Part of a small language model's weights: width 224.
Each number is 500 + 50 x the weight over its row's rms, rounded and kept within 0 to 999. Layers, rows and columns count from 0. Numbers have three digits each. The size before them is the row's rms in percent of the matrix's.

# layer 4 attention value, 128x224, rms 0.111, rows 59-63, columns 112-223
107:505499557525491598500515542512567575517499514499480464583501531381502495441494525566547544511488526485502561433564594490488481519480513468537380473464488523497544601444435524460386493434533570561490593487489504564375434471468491522478479506486485608529600483540508474581617584544446546496555520521434483570531533432498533475562486414441
114:518583466527533442477477526528518611462553433569535500462504495529563528545556408378403551465438531541533468537532511532470431483533510500473537557520531518498476446492490577594433571501497525447602418474467548469490461464537547521555533478397496442473447560487421486573505506396507481533524519571537516557540441428472597545467435538430
110:463596552430517447438477532468505522504553535566515534457492590486436505546366519479570492540462495506568485455481430386497553445509440545494509430380532507544477442564521472423487406520528450548489423505509435445524475513485534573578526524469485506567525559511520488506484479434496578427443484510516529552387438508506445539503518451498
102:483489478478451479516485445569508464508480418533528548447507534475556508523489544472491447484532511563535445506491530496499613501611482516496453497542552507501443508429487487370504492507465528492476499535535565540498531489503412458460489458559541516431462479456424534433555427434575489527530542614525511570496524471533651479544517429474
107:534562491514544439559510462561412537457418512528442492527519506551620486533452423394438519546542509533475485420529580548589415471455466437522545523602510539492508503415485472550463441458505470604457548524535516450469502502526353504493473553493523505387506530533439470534551455575544516534499466540606440517505575488577477551452440448539
# layer 4 attention output (transposed), 256x224, rms 0.103, rows 59-63,123-127, columns 112-223
105:463497503523585483530530536436513483570467477569493533596546482574402542534604482536557484512498571473482427522496516499485553408456460416408400512472619494527519444540527562552402422595482587399501553527427521551500506488519500490521617573547455433498463465451547467519418475477500534509436580524465461470480546490513516549578532468543
110:537445463542438501536480505484368491435555520546385524474484517481502499495518591530523519564525374510497524485500448480502621434462450325460479481515485458614446555568597409475477503500496411458462525467541426518460524584454521460572531600528514503483503533555496521531516518611564508522518496500583539487485514533570460466550465517484
108:494467439530492517559470477547529504538484540555542565495407489486409420461558514510474469525484484576417549525585533505569471516474510547511440504586438590501489467468483504466390541462506495472501459457532526520559617458547549452560497567527501503483519616437481560554457490536541541606514483529515412415547480527404512517498385520516
107:564589549474450482429413479455462520591598496449501585517506544503512448468463479517454545558468560573458495457492477403457512543400454481529514432560480470513503443593561429387646480457529514493504535505468542509539538398533515555525474518538460490528512471521548533446551551459387481454486527564543410472545443497465404487478412512485
111:471622593512487528470454512542485472489612511436525554418531542515476513515489566478561500428564522585534426542480421521505487564500499420524566534437453483485424462360545472453416535556500466471471516489494530481463390553563546525494426498508560571474436540502464573548484458513481555481515523439665570543497445577439506454483478547393
097:558554547475514469509500405465395492412480485452500480375501483555560513477422484492528501583555391536565547501491376556543482499573492538556589503553498505491458460538470442521611583515439491536502463434553478461505480544534566545511461412481568462496450500512483528488512499515535465587542428440571566446453421624470492489425476595525
090:461482560464520530495500456543595417547362503481533513515467488467442452410459544553555436556547545460471557538459562501515454469479509551547481444455491511443532447500512508436540463474478551560460550506517527514479583476499472488445512446563553518575533454528619459404571535454445567520488480550489417436529427468473573464456538458556
097:495480540564512534482502473515536465492491454486502460510474501504578552501542520509445501531485543414460489514504573623416427568557625489509593536537508525485492553494524499651572558505461515446431450525458558544474496483446486450456504518518557471513434432500506507467563550506433430503536558504542496548578660481485442510419634476510
086:508476508531571502526522595460518544480457521544447475497481477540549530526498530568551525448416528465498460532512495572483475544463484517598605521370510446568529530528498532623310473509522519571516458477489451525467450550447601500483615455390489567514487418420559502532469524634517531482472567499495491462433534421541474513502505535565
089:524440449521510516516543545421566561504427463503570475544487459453486478421511505550533454515458509414504544484526491408457632514545571526437441450431486495513612490629431468544595513516501459471538500457477473611550556435458545451537556461492411452576507432538526469409480493496494441545462443401353504421486446526469555529618532565542
# layer 4 attention query, 256x224, rms 0.139, rows 128-164,192-228, columns 112-223
063:560498514545489436378484564477549588481458512488477531528463505549483541461496583522525422499527531429503451533531486509583503540473547460531469470444483457497427520549555551621550516413490483425519531519507575538431592480448578512454520509464533501394476453563489566523544412525523454482524599568487393463525484392541449476464490563425
082:533464550442571494537641556496474460446508528527425440564479403510500584468480539444553495556538540503495530470487603554515470445587568446582509533445419566430489566469474549529536501434448519420527556453524536543437596520530538549596437333454486525489454494460437497486555481511497529420500481522469538544480503566570541480484587544457
076:484469512500496530564475589495520453503500439576507519463426501555563467508472521565508566420510437402525547384570489510450481455523482514453529500531569515494462549608493403563392507507517469484558548505456425491452463477452558432422480513603474467559529443472613511538440474477568562514593569444573572500528489583452446531479493525655
076:504492465474513542468474465449575491565528496552429484573603402523430429481509446480518555547442463491459599544580509564491447525506545520444478505443476480416417419482473547531571391470627542469440524522508528435549547525460493577510465453433523536409526509547398480494595516442480432525500531647514488493492492426505482451574484435469
075:443502442531481419534523609556401532468534521518515469539512521516454540551570481472546430535493496531522502544543532461469527476499491443434397585431475491448601569617470468579415521447477475456531430445444552536541472506466430463557476525479492492527505519465477520471449430580511549501555553452473481450464583550527535441435531467458
065:482597477502472563563558460529436457505530548492532459537525482406603515480508575465476518633557457512462511595481412470516494500493457467569470490534360552449390527569511473465540511539486445499487490593496428482448476475473467472540505614493530536601451483531456483534535548546493570505439514436474423438494433426550526505471508495430
065:511445483555479453494542475458441506437565488529521467411535453443535472489559587467516498469444415533504581552518427515536410539458536494508583500523530554604545522463499463538580438493518449514439495522496481448461490559431496444490479513443462522500461374565553485500458474554521509557466473475534460601506429527553482554522507402415
065:431522537451527415485423481516548486564580533458447534465510517592431487452501496605429568402605509440591521512543479570458545536445456503587465554574575522477511503499447351480509508504490544513470458561468463511450576468456566495615491535491597478484483455495462554491509531418469420502556504517553440484507542524453590482564498440477
080:508461565557533483455581402512539583487480515447449498483508380511493524472488432471567520545523514515477446474418539496447395504515563532528543587414542594545561513486451545581531513440532495509497440384424625527503550534577409487496428449491457541565515496493478480529559535475516581542562567506460536566456513549519516504410527484481
061:592510443505525555569376541549493526524436499508459579393455518495541464523529529450475486528629519427462431509461383501508544532594547520555583485548492465579436466531472434540561483570529495559538477544547499539385442549425513466423513535572558511506485511475483512495449433482474485553512369425529467553458490492489547557556484514556
070:446514431478503468509512488466522508438518468579489469440531464400350527617437491458496489490513474458497584489565432427595489466540434487461572524481447532597464489555538447432543449505528527465541519509500494476440557477407426513453465414452414410500452467490581483439504424484487511517566557468492427526523565499463495546556590477495
068:480462466533536518592603512511459538429488527477521446545409529537523443463559552541470521473507448363473500466521521528455522422518603488454383540520518556441431463484489492501502520466458545538438584440546378456413511530559549420535545459636555521552529516495531358449515518438517513406515471486509466432636484539498523461555497551442
082:465454402471477432496511595451506443484467531576447567612459558533560539459482520496473512477480477391603515530473465457473493481574552481452447502469526497579522578521515526548495549474478390519575496600587507480449510469472564521417622517634488464590513503513592483479535465467531532495574551461487445500511554485460497575455525546535
077:538417486452583425557538524451434526430515451613485456640507469516590634529547503475481482464516524468596489506506496590381513461579521525498424527431474496482593491479426542560497455492522562475448456523531555471427545554505511462587489326467444554512496527482526479534466472468494527475470525515489612527473479537564607466492551462470
070:521579618486483553522467552418506524443446429500531512435457575413503414555580523587565532454549469389453522478550461410467500493539473420512463462542594524524403436507509387475448592552473494493499557412582455554396533490457552462492467526553501438438505451531500471425446435430482440486552465419540452396523462487481544558514443524545
076:542531514489507530513626458544432575450497476531521492553465498552488461473528525534571557557377482540414476573480497470446482487511518559457521552534459547473525482527540628522478495481447463376560503503479502543613592508519489478573514441483523493380435459427478441502490547497590413470481472532439503564508501449550555465465462474519
058:514529494488450453515383566560531448549499592522450392491572513480495462549496405461585438486510497549537495539552481518520535543505570411459509548479452471485521494472415538567507472524457575433511484551473410500498398539480556580555451364447543508520406498405465586516477475572425485487440463525574541621513427609530412491530512544415
068:577512514499445503518599505506480534552574550506500460467587480469505579487594449526495482489506424460521445585498552541445527617485589549497513518484514518350612523414549525577528459480508457575439465563478480517374454541425598483516497563501572472436440426578448512538482456453521464490462507544489546485457486482617520418536531523436
069:442476547580596547572523584568489543529427493565474505458533439522525469482480478438519502512407532536594519476510525427500634576483504454498559621469531485511556524581460470469569484500431472556550569466471597450463495489454485493455542356444436540519532484508458485508503502548494593409456490437507501425493569494475460455545512433513
062:560499528443513536508558497489515452548553573499424418497542505509442478495506426477464534550586421500468490461435561520484434450491495471552569473521506532550486586469476399515536543464351509512543498490492456476553507473470516491483464554444523482590470465445482547541510547526581521466554437510550458476506563524445587514530507533507
056:535644483506449518482551532496505539524496557403517487571445538467495450444450586566487451544469492482414527532572513533481538546451532487405473439491537551438396406534453517485449452515465498491528557528471391454555511456453408469575519511532435462609503506529413578516519489421503499524456490535465468451550505537421412471487429534482
074:560425489507501512489506561567505491575489535476473483451545552528389486508468466526471485581359611502506556629509495506467465556567534572483581510446356508475508503494480548469405434487425455473522525490402520515559512478570538509442525508538423517472526499488446505466500551378495490519473642548462501534460567451491434538474578495412
062:624543494605505533423454556500477582467409591486534546532492482498531510482514425548531473485463440572496460505495450466506544525465463472485428559436548458512469486424496536555497567547546524501548501484468554461598489570494503573458492519410561595455461446491505469535557498481504506504461592442598495655415519495620447542430511518517
073:540467445440477503508572548525377562440506533473475581453578491498419537550556584469597482527446476517352546430515504475478479485492457462505476588483458467464490503435601490486591494502511530470557470470543484534564545526518520472512430530348473474408493475469452548516547531506448540517563514535486530516513514416518547551471523513421
059:520436406421422487620530452568504534603505543568525468462457513448537506509463543391554433539446532559534512444490500428557540547518459501493561476582505526569442488535490485515535538507584639480471500441553470548495450545539489509524457529412415629503511535450417567534522509532565516574504477444469566433468536588490496590418535481408
072:479473536564465448509426477490501380508551482466542587429428490515550430512522472446598508515545481474556471498526470510425487510458553476537555451534525594656466491424503594466485476573540478462619452474509479521471457444611470587592449478487401478522490498494547561450465552534499574562599406493533461454507500553433544448402426483579
072:515599580522522517496462546571527562547558498492574429506486521478404525513474569542545472600462482496486497575557476586496452567451545468497407524462427518510427511534534568422391551496505460445482472501471511413588431520437526496562442421423436448504469414439520541550418494488582562432491503531483451470572518494509461555602607443440
063:456604505502477465469506501505461506436408508475453468528446503534445551464578566593574522530489432521463585525521467573431430522527517484407468518483492541478432513528461439515502507380434432529494503480491583518415529499471512550546469526522424488498527481457484515523513533543464499570501564551589493619593451482517451493485539551529
077:396521578555523530540517507539476430424538436462545487530448453512446498482609511479474526417483556484450493531510519537478493481486474523388454482511564555543525570483555605560491523497424538540479523450540456521524428495579613496488568540532493490563512505389468464517513519518501515427558438550562469547542529564610457507476582466526
067:547514535536539533413601451496468577517435509415534452474387426478441482537582518591521518576458515416466450586512527480414454427484483467447530516544494592394578444497463599528474462550472536421549524441504499449443573487467467521565507485520428462477460510493551546486431522529410502472540505495423505378537501383500483488465431590538
077:557470470533555473595524449528448476425538476640578482522600403523579404498466459449489539507488554547484541562537477516416464465541504550513607467486445551467521513511474600570430478525503469431516482544494542529550552489562521471604417395462456535604486504445503371476436557534444485523486468553390509567519547461466590497475428330482
069:576487459520510477446498554463512555522474529456494536551416520493479442595603500543537461549476518455574443531516537390502503548495537520542494557567395558456394430469389458457466542572477540474501490406413522531404619491496506507567450530510407458549526459509501559500451448496451539576536547498485465387506501478495422468585454519525
067:425491490474533525578497401517458518471367513488506440534569528476507443474454440567521446480453438455511547384507545451444496475453465531364450518541566548556487494458546381450448516421453552518483500401488544429452531545479543541452560425520504511481464506556610475452551520569547539606585453545558571532529429596503517484507480430551
077:487448556475610546476479547449553526440551383552509465515423459514591521439471492453515443430497572409526549532583442476485583511488480433483488502425482416548414530456454434445564419521441460569525425515525458505516568460457575426507533483540420507527517531580488556488505477530466479398518537472536408400487525555390515509568450441558
078:584431496465614469580497476555497502489574554573579428414467467520504566446414467550470474553479542478543523519499409552524493407474440555485494584519455427521451468492523500425455513545659601446451459440500516436566505529525488465572462417531399562453515541519543471469495512499490520490481570503445623575454519477531555486594550480563
078:482474444460475494574474623483545473476468473489468583526482521570516479420507522469394484449492530479457522442449451555542592577504413500466385408565514495617403579543463413462510545468499526534547573601575426506494453478540586519458612551502593551567454453430464457500530489504482502511411412520609506515462562604505455499418511532550
063:489453493493467505544544478523537423492409551518439593506514505509385587515520521525609556564423490500488427461563447447447548443527613595517570490463521507421556553459550526444450415432531574496536569386497461544545585442432504507510390471550429461436496473479461482537470513559468519404528520447470568489490570458526474437449541501519
151:508484479457417463366511593478544380472452502549588548516537453562545569473520501538507481535482522466505531498438434508447563516391511318571438511466534484606435434441419522560477545484439437506498528557510580515532466507496498617584461549531571477541511535635509505492469459519456456475442441514537539482652477508453545509445516468486
149:543600543465554501500480575449508591490471438485463593417519459405505584507503438491587540465569502570442497529533515608540480562564500441572475461481399438408503537419574515429439569471471604460682481534519525544514490508498555472523480392505488508548522578450490544479532475450577533396476512503502453486469376433531550465585552509459
133:464483449487540467523527534540548399429505510493452503442573507458550477467571511490425510550490552517436557569539580485480462394491519446454420407671540496578417568434432573497469515580455442446541507421444490529418473547475447477578522466497450518457517463486459537421561497461479537449524495569473460495505498506585507494510514416512
138:531412542466409498546594583585545354493488409488557423510488426545473419506496515485422525537466487553514591544540553585617478531532542522427494532516441483468451498507478549433582500456528522566513519463490587447506498467485427548529433496546569585517446594604502442626456446493445526459586445490502569613563555562579499489542443492530
146:427498435469523528477567483530509447437524477526497517557509505386530508517485489432394479509371538475453546576572589581474427478495476538492492479527395492465527512537496448413574605464503444519658494447489606466494488449468531499539428501437437541573574538529560502586485526523532542492470479525432556526508477544551523467487478456433
159:475487456480509501554552401591517466492474532448507445462513509444404638529530461514561454585529464561547479628444510429513551484485495507450494530499456574582443479535472488463442518520485571540443460586440486532484565452487550418474568494505427434529519407462508487502543495484495448529454506443478469583431579411544471481435490508442
141:471410539416515441429522559469570559501509462435533481495489565440600519481521539456514516576528462454398559488457455474555436553515474470458650471576473506531597436441482443493543518468564562473589522533559520408486433421481549537472535551538590586533484576390499497578455486471466548466553535455460525478538524511491405534533538421433
143:510491525532544429495552524487531518459497524570623560475522481480468545510554534612584529470526482524442591475547383516470527458481462609509522580549582433437468438593499476568521536568455519430518540511409537546479501534544488565484506466438517620522507495399469524441500593556540503502533466504440497499592495423532456503480446496467
140:488510460455515542503582423490529501539523511498464425471498419466526499435524460483463597542534429503497447583611530433533459541475432439495485572496499496460472517522540540458475507444511605515395493485495460514454494516506565466472552457566469599527460542454441557474570498446609426500546469549452573534507442511478544560567502539431
146:560563511410556541462494493469536513550500479498473509586429482466459418527376561500523569523571542504450480554453474547483494558586468506539464496564556546497506462502535435491469463435526486454505516499489498543476508591509590471537471518413386482515390449468512437428504538521613478572554480477415514538482498598486452474505568523520
137:472467450565510578490497537462420593424572439551498512442617550515462505555386478497493537612470532494566454574502535483521590454593495510529570576476470516597536537540545449432487551474497512497426511531421471467435430548521470475465545539453520498613518595503545381472452575424515510491512433456561538455499556462560558506445468552589
166:541397522523521468468543474544479506477571632546557515623544530578502493476496372503470522504400456474453487420417572525486481507453496424449545471495475470582495555590601476516629449425488455528430548538519521530480391548550405534478531413500574493542500559573575520513538532466533459452572563526469529517526577500596534573574462548504
135:535440490596538574523514502475495595596481510562534490517488479511385514624536552535448484399493547530524514515475472465618536470596472562483590565488518438450420491503507494546495477472551533470441465528518494522523516524446558515516541488508444585471441503402529486460442415533477554496487537518441449452430566568488488508509477546470
154:418432458519494435569609473445569437515587438473633510485498563534548478527540472468431550530560485412591387542472482505498489431602555537454560476398577546559417432459467449484494536523423545577588493495568480497507495474560500455524447474460544526500407567542520451540452497533497417518557514472474575517472483421491597452503542495425
146:572498505506530530528539500517512462520498458506490421442580482519443501502576483499483530462541517434469525565430538536505499479574578424462451439593471581544546499534554355410447536527526519392415457425522577443473496513443550490410456446557538567491569367551544503545496497515576443564453537569554573432536477489397522562561474469466
130:454485393478540543509497399456440478471514424558551506524444554485550434555500465537417423437527480474601539481575580511504504437532506468499442495478514447473464510417468539475426447498477453504603506492493497565414560478496523503474424557427513502540533524503441469425498456502648530524567394530465470604470464486583556503483532485512
156:524530529523459440492478368563470426411533473540515449559472520631522454483556405418421459426572531409545472553551584510509470535510551552510437462535500468435441508500515543461482600579498455502473380460451440525468499483523550482546493459483476486482484488436537542516504498592517496478451487514483567507473515509499494434519478505511
152:603537461547428488515460531535571516518562521551387484404469541479536512506573494482509570548520496473602508421499492518430459530446573455543469572547489449464490582485500545528496437468562424442428412495570469479483421545514554436506429493465495501602492496551505495488524495450551528476525516569466576369494471412564577480566533500515
148:530417449547443548533523507552495525536468448565496537470507493548449596524446520487517534551474510480550498421452536468532528444441465555475543417455576600489581544517449464481465511597466459457535469445470535371498539554557461536444606508513498592466524517624499546554495529527494496518424494561533505485482502534456532448430451487554
150:471469515441445512555501506477585407537497490536536512607496631509452517471566509490480485515475497587425595468504421480418480452455515414531529547563502495564540509496452421548487504541482528499541531333449496464421442516517487448452554488559529556484475507428541551472470501451526487543530522650565514471507509468433546490560491527490
141:525529479486453529513526554527530464558484482425432457448457512551565446580558450484508542479496484455526487518521415516514518446536510500572444537551603519418478502522421432503502475623426530478506474461504582491525529523525498505514468495435500407465571566603518463495459569467482475364447487533498562591415456533362454476435572565459
146:446439516379491469478499467491561439466398498523494505499557589441448584529452447516546492515557459478479484521509502521412403476429472483583515416558409512486515505502445463466482531517396558564515398550521586556554527462534515533472540447603409481461531490452414543457524601513576442446459562521475487497487555415449569453492555518474
137:501539498542576519549497535546495454419505530450496572570501447436429538462542515463594514483409539649374464569427518436417536434514522491467512502542509520471500477554503479487533542405446482527494455484389544440553463539480476504494523479408427591522506476506492498450547539541506520493492504488499404513406447546641432508550437475463
148:532489464470442443573466426429509551546489466473531483466537503540580513510477519580535545507496502451486431481514509449407506517435447483567490554489596510482578506385480424567471396490489472459569443506457398474510577521512412495486475459436496511442488439504450434550501525577494501530482565496504419459536509483517346491518501513551
155:483482463458456491508492491541495455476473421585520458494380496456566682574588620511550513513541453492500513520439433530502507542525487528478498493552549488541510473537504405476491576440529568461536538450586482541508525488484496460476546502444458590446564566412440415372553495517539531555523450504496471514467514484568447490502507446477
149:446390445520520493499399495508475379474472487501524533586597572529424584481539462550607485530540475500496504494494490580473485521370529467512448373554420478584511426498425450505463471502529506558499424455507569493449535527501489474583476528478420522542454545540491488508578563562524470521543511544526566475521515431436470459546524453490
124:564531586596461485460478511501460543516540542534537520563448459456504406477556586516563555392621525433452485472468471629446466495437532554527457513525570478545479500518519450487549515447491532512507501402544510510561419510550524501446614467492529418483438428447502570547474550537464575582448567524519412498527558649524488496535485512400
132:501489465568486502584532465533504571449502543521562587557545495577583482473491559492476523509474508458555510496452459478589505404442416460458517477439427500526515484601453528569486442448533464576416522500577458535491522506457534559508548598514482552446575353459515401524502503548466489576471578546540459529499503483353447493457461497397
128:480470527525534563443529427525522543529518468510597480561490545562474474478441515418531479552563486498446478434606525580524555438508506552565527467604551479503511440502543565551533562550511564478500469551523517502483496388459502501597463504520465481574492431536470429553518477466499444486469431588424503495558512589537489477442529530493
144:477506495539579443619518383478510504470478533442492484526516424411506561467576567458541516605578489474402434494524449488520574383555536568442521496601584582502533468562487525554435525540506545470475514551559513512558579494509475501512460554532493500436448493411513541486491553507511591563529497459484432430431500616493494446561507448517
149:546541405568489562600407495562397521502514523502519548506570360439495506424526551469467593513473572582480563522506575481507450504609515522521465458471477653480542630430510519513488590432504464473514529464540524465464593466440496515556560434504450500540539489529474425419558504500544474500471522526514396429562525529482504515585551449482
138:554475491521540542492421611493390537550576426516431539408518536491529484556579549454520483526576456459584557461562538489533492531488551487526509482527443484510549488369498495432486480493508583394529573469462458450441528445491463553542470471512508469585530455433394423476391499493435475459534520476509557443487606487518408536485493426504
142:601530471445527591541555535522516486433447524466470517486478452459459537490390579512543502530488477497507574507489600437578538563490426408489503572569542560495484519493495461562527453518496452465474440593500556459609547452497470468463489532441391410524482526563478484530504627517515473498536419522509485519532473495540573485511554520537
145:402431487479480562535486503584544635458444545549504514547461458552557435457504462498490519468530501584452524495495408432502501577429399408497503574518380440428431558465564503515544386381451483567537532473574537540577570462547497520449582479522405471521468537515407439473500449513509472585532580586466473488518501457440443543504454549547
131:648522447489505489484511494547580546511479533538476445508548519636472501449409559476492522405531485404595562501519349559545553410554424458608513476548577473463427493468446505534522513507613465414522455505525426508571516495444530498515453543546450434375557426530547426515491390471520449526445484536611572506503519491416445471453478459544
134:512490476456457459554506449513490504484455482561427493473653490519527501385461497520491489554438531442394521464534577543457503497412441417457499568536460495555534562557433540474527458481511465524421554562577447546472453517507551469497562620468520421574465475459478460551489503427480476548425449436514485484557529501503404478564467430558
144:364488578498458474524545487485457532476570468549575504492549564545460459642492496525520479531562484501502472621494500517396522474508493513491508610420510543535480456609500437474547499489540520545581548427541540501528514418430581528499448567437538469440479502480533566466519547437525520475476490461442548518452512445481466400471503617493
# layer 4 attention key, 128x224, rms 0.137, rows 64-99, columns 112-223
118:542465420447463508459538549547502395522472523424574460397524552470533475444439556576531542461607563472511573410496422594547571468504522417486490547515483408508472453449461504565589460566552571590444553464560573530462584603552472484428502426444506525465520510522495553517474591499486421445479562543563502516530385532463606474439474426512
124:431578492428627474460486519470506488429518499440399528506462426523540504490499484467512438565540579471475544584597526492514517548538438504558526495434491542483501521503557460469517472489503509545541496392525468477478584572543530579526508409448495577495553470406479490494547505569503617464487512491461512362483499503470613533542519572538
111:422480535502485543544516397502458405500434531537555565414450472449389544413505581458494504429492453448533610504516485389516521534528526510468493527480459535391475464486374499452477513531448483521519480457487533456546490537513402496495514611488525535475578567467572499447485464489507458419422580476515509452470500489485559487538521437542
114:507397445539471617468493421497482511508457529465527461468430406530556449563507422500492392551494463528505507526465468509541508497439526488490554463447502510600494509491506612514542457519491507533520488508542561507598473561482528436521435589480486484452528580531465442590496507520517532477525509628430569503454461456546479441472455583447
115:486542412551488428497591535564477512486431518525468514558523509458585469525501534533459438485483526573490603552446532450598465614470524399428439560557403511534416528553500506465466515533525466513560445493563517539602530452495453502537431533440555532603548460435473528500556474442482537469442483514461552420466501465495504490516623531451
120:516508481515572479548532476516510465546578512497463510504588547503420522437481539532559529485576502508476415567476501433512527440411540426499487477455567447441520400569418476540457464452535480544528428508438521475494457488504508468512556497496444441442551552454491444455464511535468475487586505512517413457436527518494564520543539526466
121:523498396469481523482494508485525468511493356489482463450493496466514493530465534425582483537532477529481563450534485567416556494435558521385602530492501552566445448485479433475449528547503477480573585524531679567504515540469472510464494530455496495459544452559429541540590437431489495407391496439429504568486517494533491485514459544445
114:465564378472541493436422604486448543464389538485557617521415510552549594425487586429538520434481521448373473504455451571486473479540471529559530560546543533510453413456613550537570511514555475547553502454465491461529498512537486555523429456514442584479566492474478520540483558527569505519518491454562481471472559549543568528496520503403
106:426512525438580553535559475447487463571421495474440473462496581493520499409455492487507525561529456455501452577551586524479561496498457539547501551551446638449414570576596476472456438514359417469399437435531541467454552505512530466516459488515510516564490618456515477516611468530532485548533540482532503480490486519509454548496431608460
117:463566519528546522486473425549482461491576624508467499435521544532566557514543523593453525500477531450504487533516477508532485471571529520646588437519503464436444446451507487506448455482404531459394412470474463544381541383516624589494513530511417457509566466562456479485427544550516491473476459454487530533434609560485418415608600498542
113:451467446515545421542454556365474491568513471447396504471581609496464500530515432434499527533449453528457416426434565506526593505567566461444609507472563461540474536557494574544443538527457523530442520545508364563463548480538534506389547527474474483475472482498559509440513583539513549510462581448505508555569445474483513567535520508491
126:425414498474452540509519487456398524474558466523471455549456524516529520436441414458513503470510521525444429532514537548536537495439471475501389597533435491494514563513529516447567473446498509612472503521558491466495517485465499484471531581550511504508443511516680447490530545524491439509553501546448436530521490413597516557483480527484
114:494486439603504553506396585451503569468496488560487553536461506462505593386574554467507559492394454473523463468559465534622526369583482605466527486425523537411598500507555404482442487525506477515542466524460348515481496447472527418468518488611587472476479507472488558559544453537557463470572511490515519566482541524499440512498465505477
124:491442560507543547435544509416513458503532423350496452463538545517437548543502465464558553581478480447595426449535420476480495374468579457593510506487403557541494543526493428546433495552550498573501495501461515461415542393520567499509391450492539510422470466488548524473484446469466510493543539474424457499465509486535563477549531595516
112:549489545421514564495481489499561417624614497509432549511615495534427528439492565487482496519412423497530509454529529469605465474542566495540535440493497527447526540518523460463473602571480452390500492468490486431502550544434467439554586467531501481547580491471481571378503448504505469484475527498513558521467580492383540413481557435454
106:469462467502551471587624578494519499459444468519478473519426435539522514500542520472457468544476505516481443490574525462521522457570538410559516544512549463498518559467457536537508463508376483483494484430403571540510464520494578495569500533411466535508441605481454450510587455481414502558500425433444568418453468496579434551530522505570
121:589587610528566488487592469470545507546443510574582534489493463564434482446559496443483514498496476520462419470502541529531453531448589494515397533455496534450466521460506550458525498469519441480519454454475395529540446502537517459577526451472534569539513528445547545562503545483502470554435453558502597465416472375519447420433550527481
122:552471511438601568537471515527525484475502553545434428476542487508534478466464450503444496507444519490553463453469546466465517632525453434546501436556565480411510458532460535524516548418587489481437554394523448509481565511544543475446497543487475524609439507555425547467497432511480517581580537504490558520482440451521561527509585467500
123:522513510497431572499470499486508506562522484418450554526526475525484504473436438564502534445480389501487424444450583461528494437540641525525564560498561402562544485482442443590497457495436446480511440529515498485435568480485412505469620463495390479522461509499554520486492496513485486452511465503489485515511477408476476521520462421383
126:409520591497471535496457547442547447569513483496477534479445568427471499440583483513552562559462498511364534567518470602532504513469540428579508486571564480549453466536558420529514463495439487564460562445499544408413557596565450529475501558509442553470569526507472601474553507497394435485497514489560531514506620537494480509508537415483
112:507495489416523546489550418522518484505519522476514509434420479522427452621485564543383537539476388496542421504452403523577484487593503481554516535424529545395510477488526472520544505545493496538518534487556563371479483461502514523523507362504531409399511469475520563407525438478472491536491521491520492555539407492492472453568537464490
118:363571458479537437494535454569517525524554493445574504555588453537489599404467443512617565556550448509552433541478563490489482485490543478514483527459459522520462583459538498583532525487541371497558427513459604486492471474555435511472530460492388548484516448484492456549472462595533470578525442493460486510421524484431542511531627484453
109:506545521522524579475615432533499491480445471599423608491491479451440580418505513551476544488457579558401577536432551396530442551457509444445521488516517429611464476526518534522450504524434426451584569471504437524524431558485528507533458518507503521533479464456499437447499637523517467504592514556501429603418571518547553513577533511497
126:554442442508481496623509544326437493448491479491426576472486501561546436519534594554472463543474412485521401474453451490507422468566497539481504481511510452510563517517491438512472475476506444475551526532527504456413502457548517498492555482578470472462506533533425575507590510506502570613512451516578510455513428473450511573520503530501
123:446445566520499422574489503502497566509464526635479477518512445537497658461556528485478443481501527457425514463473441493574472566536515394458458504455502510575464498590545481567529551381509462440616499498498476393505600506497509529420480551532520569491523489446400471502546543521511588453601479339481564601437438494482537461541560484492
119:467425536512497497516520561568515535547617425526504557449503552581492589436432506526448581518517477579509494503485517449521515445369521453520463528581410538541416459456474523544470456461563462459547566523455532481450553511553507395536507563489403505441485459504441499470366537514474396462448536499511502420515538464450600527472491472550
104:442558553497446483514511540478454496470469525511483569522470515549520442479624570463575490555548461637439469517509458460499565512486525481452425437525551602483408459489555523618529561515463473462426528446551430535526468507432557495428438461494458391516460511508494461549508390474556438570514484505490560473480563485527470554519557487530
116:551447483531432472578477518530470483571408571520499467536443471529514504460431468457467444430417543502535479518547510507526515391453507420477471537449532474490581580601539380501501502510606524486386469507532446519492531486562450539515508518597419467498480456445425536573554387547491527471508474511557532566484556503471468527501523534517
103:502561445494551575456478492469481457464481542435463477585545443467531518469524476495439483569488490606464536454459498581601476329547477499497539484510538588513414421411544555502469474501441586496432504509454553615568493503462558558523447445541452537462450412493456519514457513582570416515535422479504584494490568527595607459560507402586
117:452508579510514487488505386381547500407442518536514490545518399519472568501527612399492446489536486490462464433537490461495434473525596489386415461542480592514415414597535452500405531528480537500425487572495452545483531501464486501521505530457483437530541539468423446502472548470511519533549533541363492548519546563485484564588551466540
125:523484478503436544565503507540438521514506645553434570529467470418511521471477498458512450475516588466472514450433557458556593395551542524541508455505443534571517458473485539506516639441429460448453464452550330464526606544542440516540516432535423453542448506570452508568484443544498534443516491554489470461463506561518514464524501470448
111:540519505530563395516441474507474433441582456491502429427529504559512476536516519449544540454553468456516556405561451459476506446613425514473545527485454524429528492364473442476501543482456535501546544534586595555408538514496564512584445559499528463526377444568410520486538411492524559505506457445492518495574555524546508521412494493503
114:580581411522535493383564422506464501525350557470452464471512452473412541533501541544494494504417501516437563492465495448539531507540529513537600459530535401448481534551449581542517501532473501506483441524440596529478579510402531436414567544430488487526543456455557470486423538575556531531548419483439487478529514541456574439586509467493
121:491432513475501442471451539533423502580440520609567489498410487467544461468492419494450413488472595474578483489600520546424543456465412506536478471525423544480531537521541350496572444468532446494528513563445456551495480532376593470490585549515428475531469659501460520522563563542446565511497467461474477445489507468466495416584476439471
113:578510578426407513583493376504470453521509577524484485436513468608576568517477533618543554490437456419543488406445529490467562454508509477477534520482602501513488380402480475487612510519453442545512474500479463553473511459560483502592427434503462532574511413543470533546492507438558502440476493562435515446451427462417554398526480485518
105:472486429467515516522503554529513467574465604503554492466529527435509508579507452451499556499504531578560534612530499393502576554429457483454545559482488520546531498485507437458527544483486634529496507509461464549526544459451465464419531614474512558516489572495434550402495564498451506427431523492544509554572547584455529533479459457421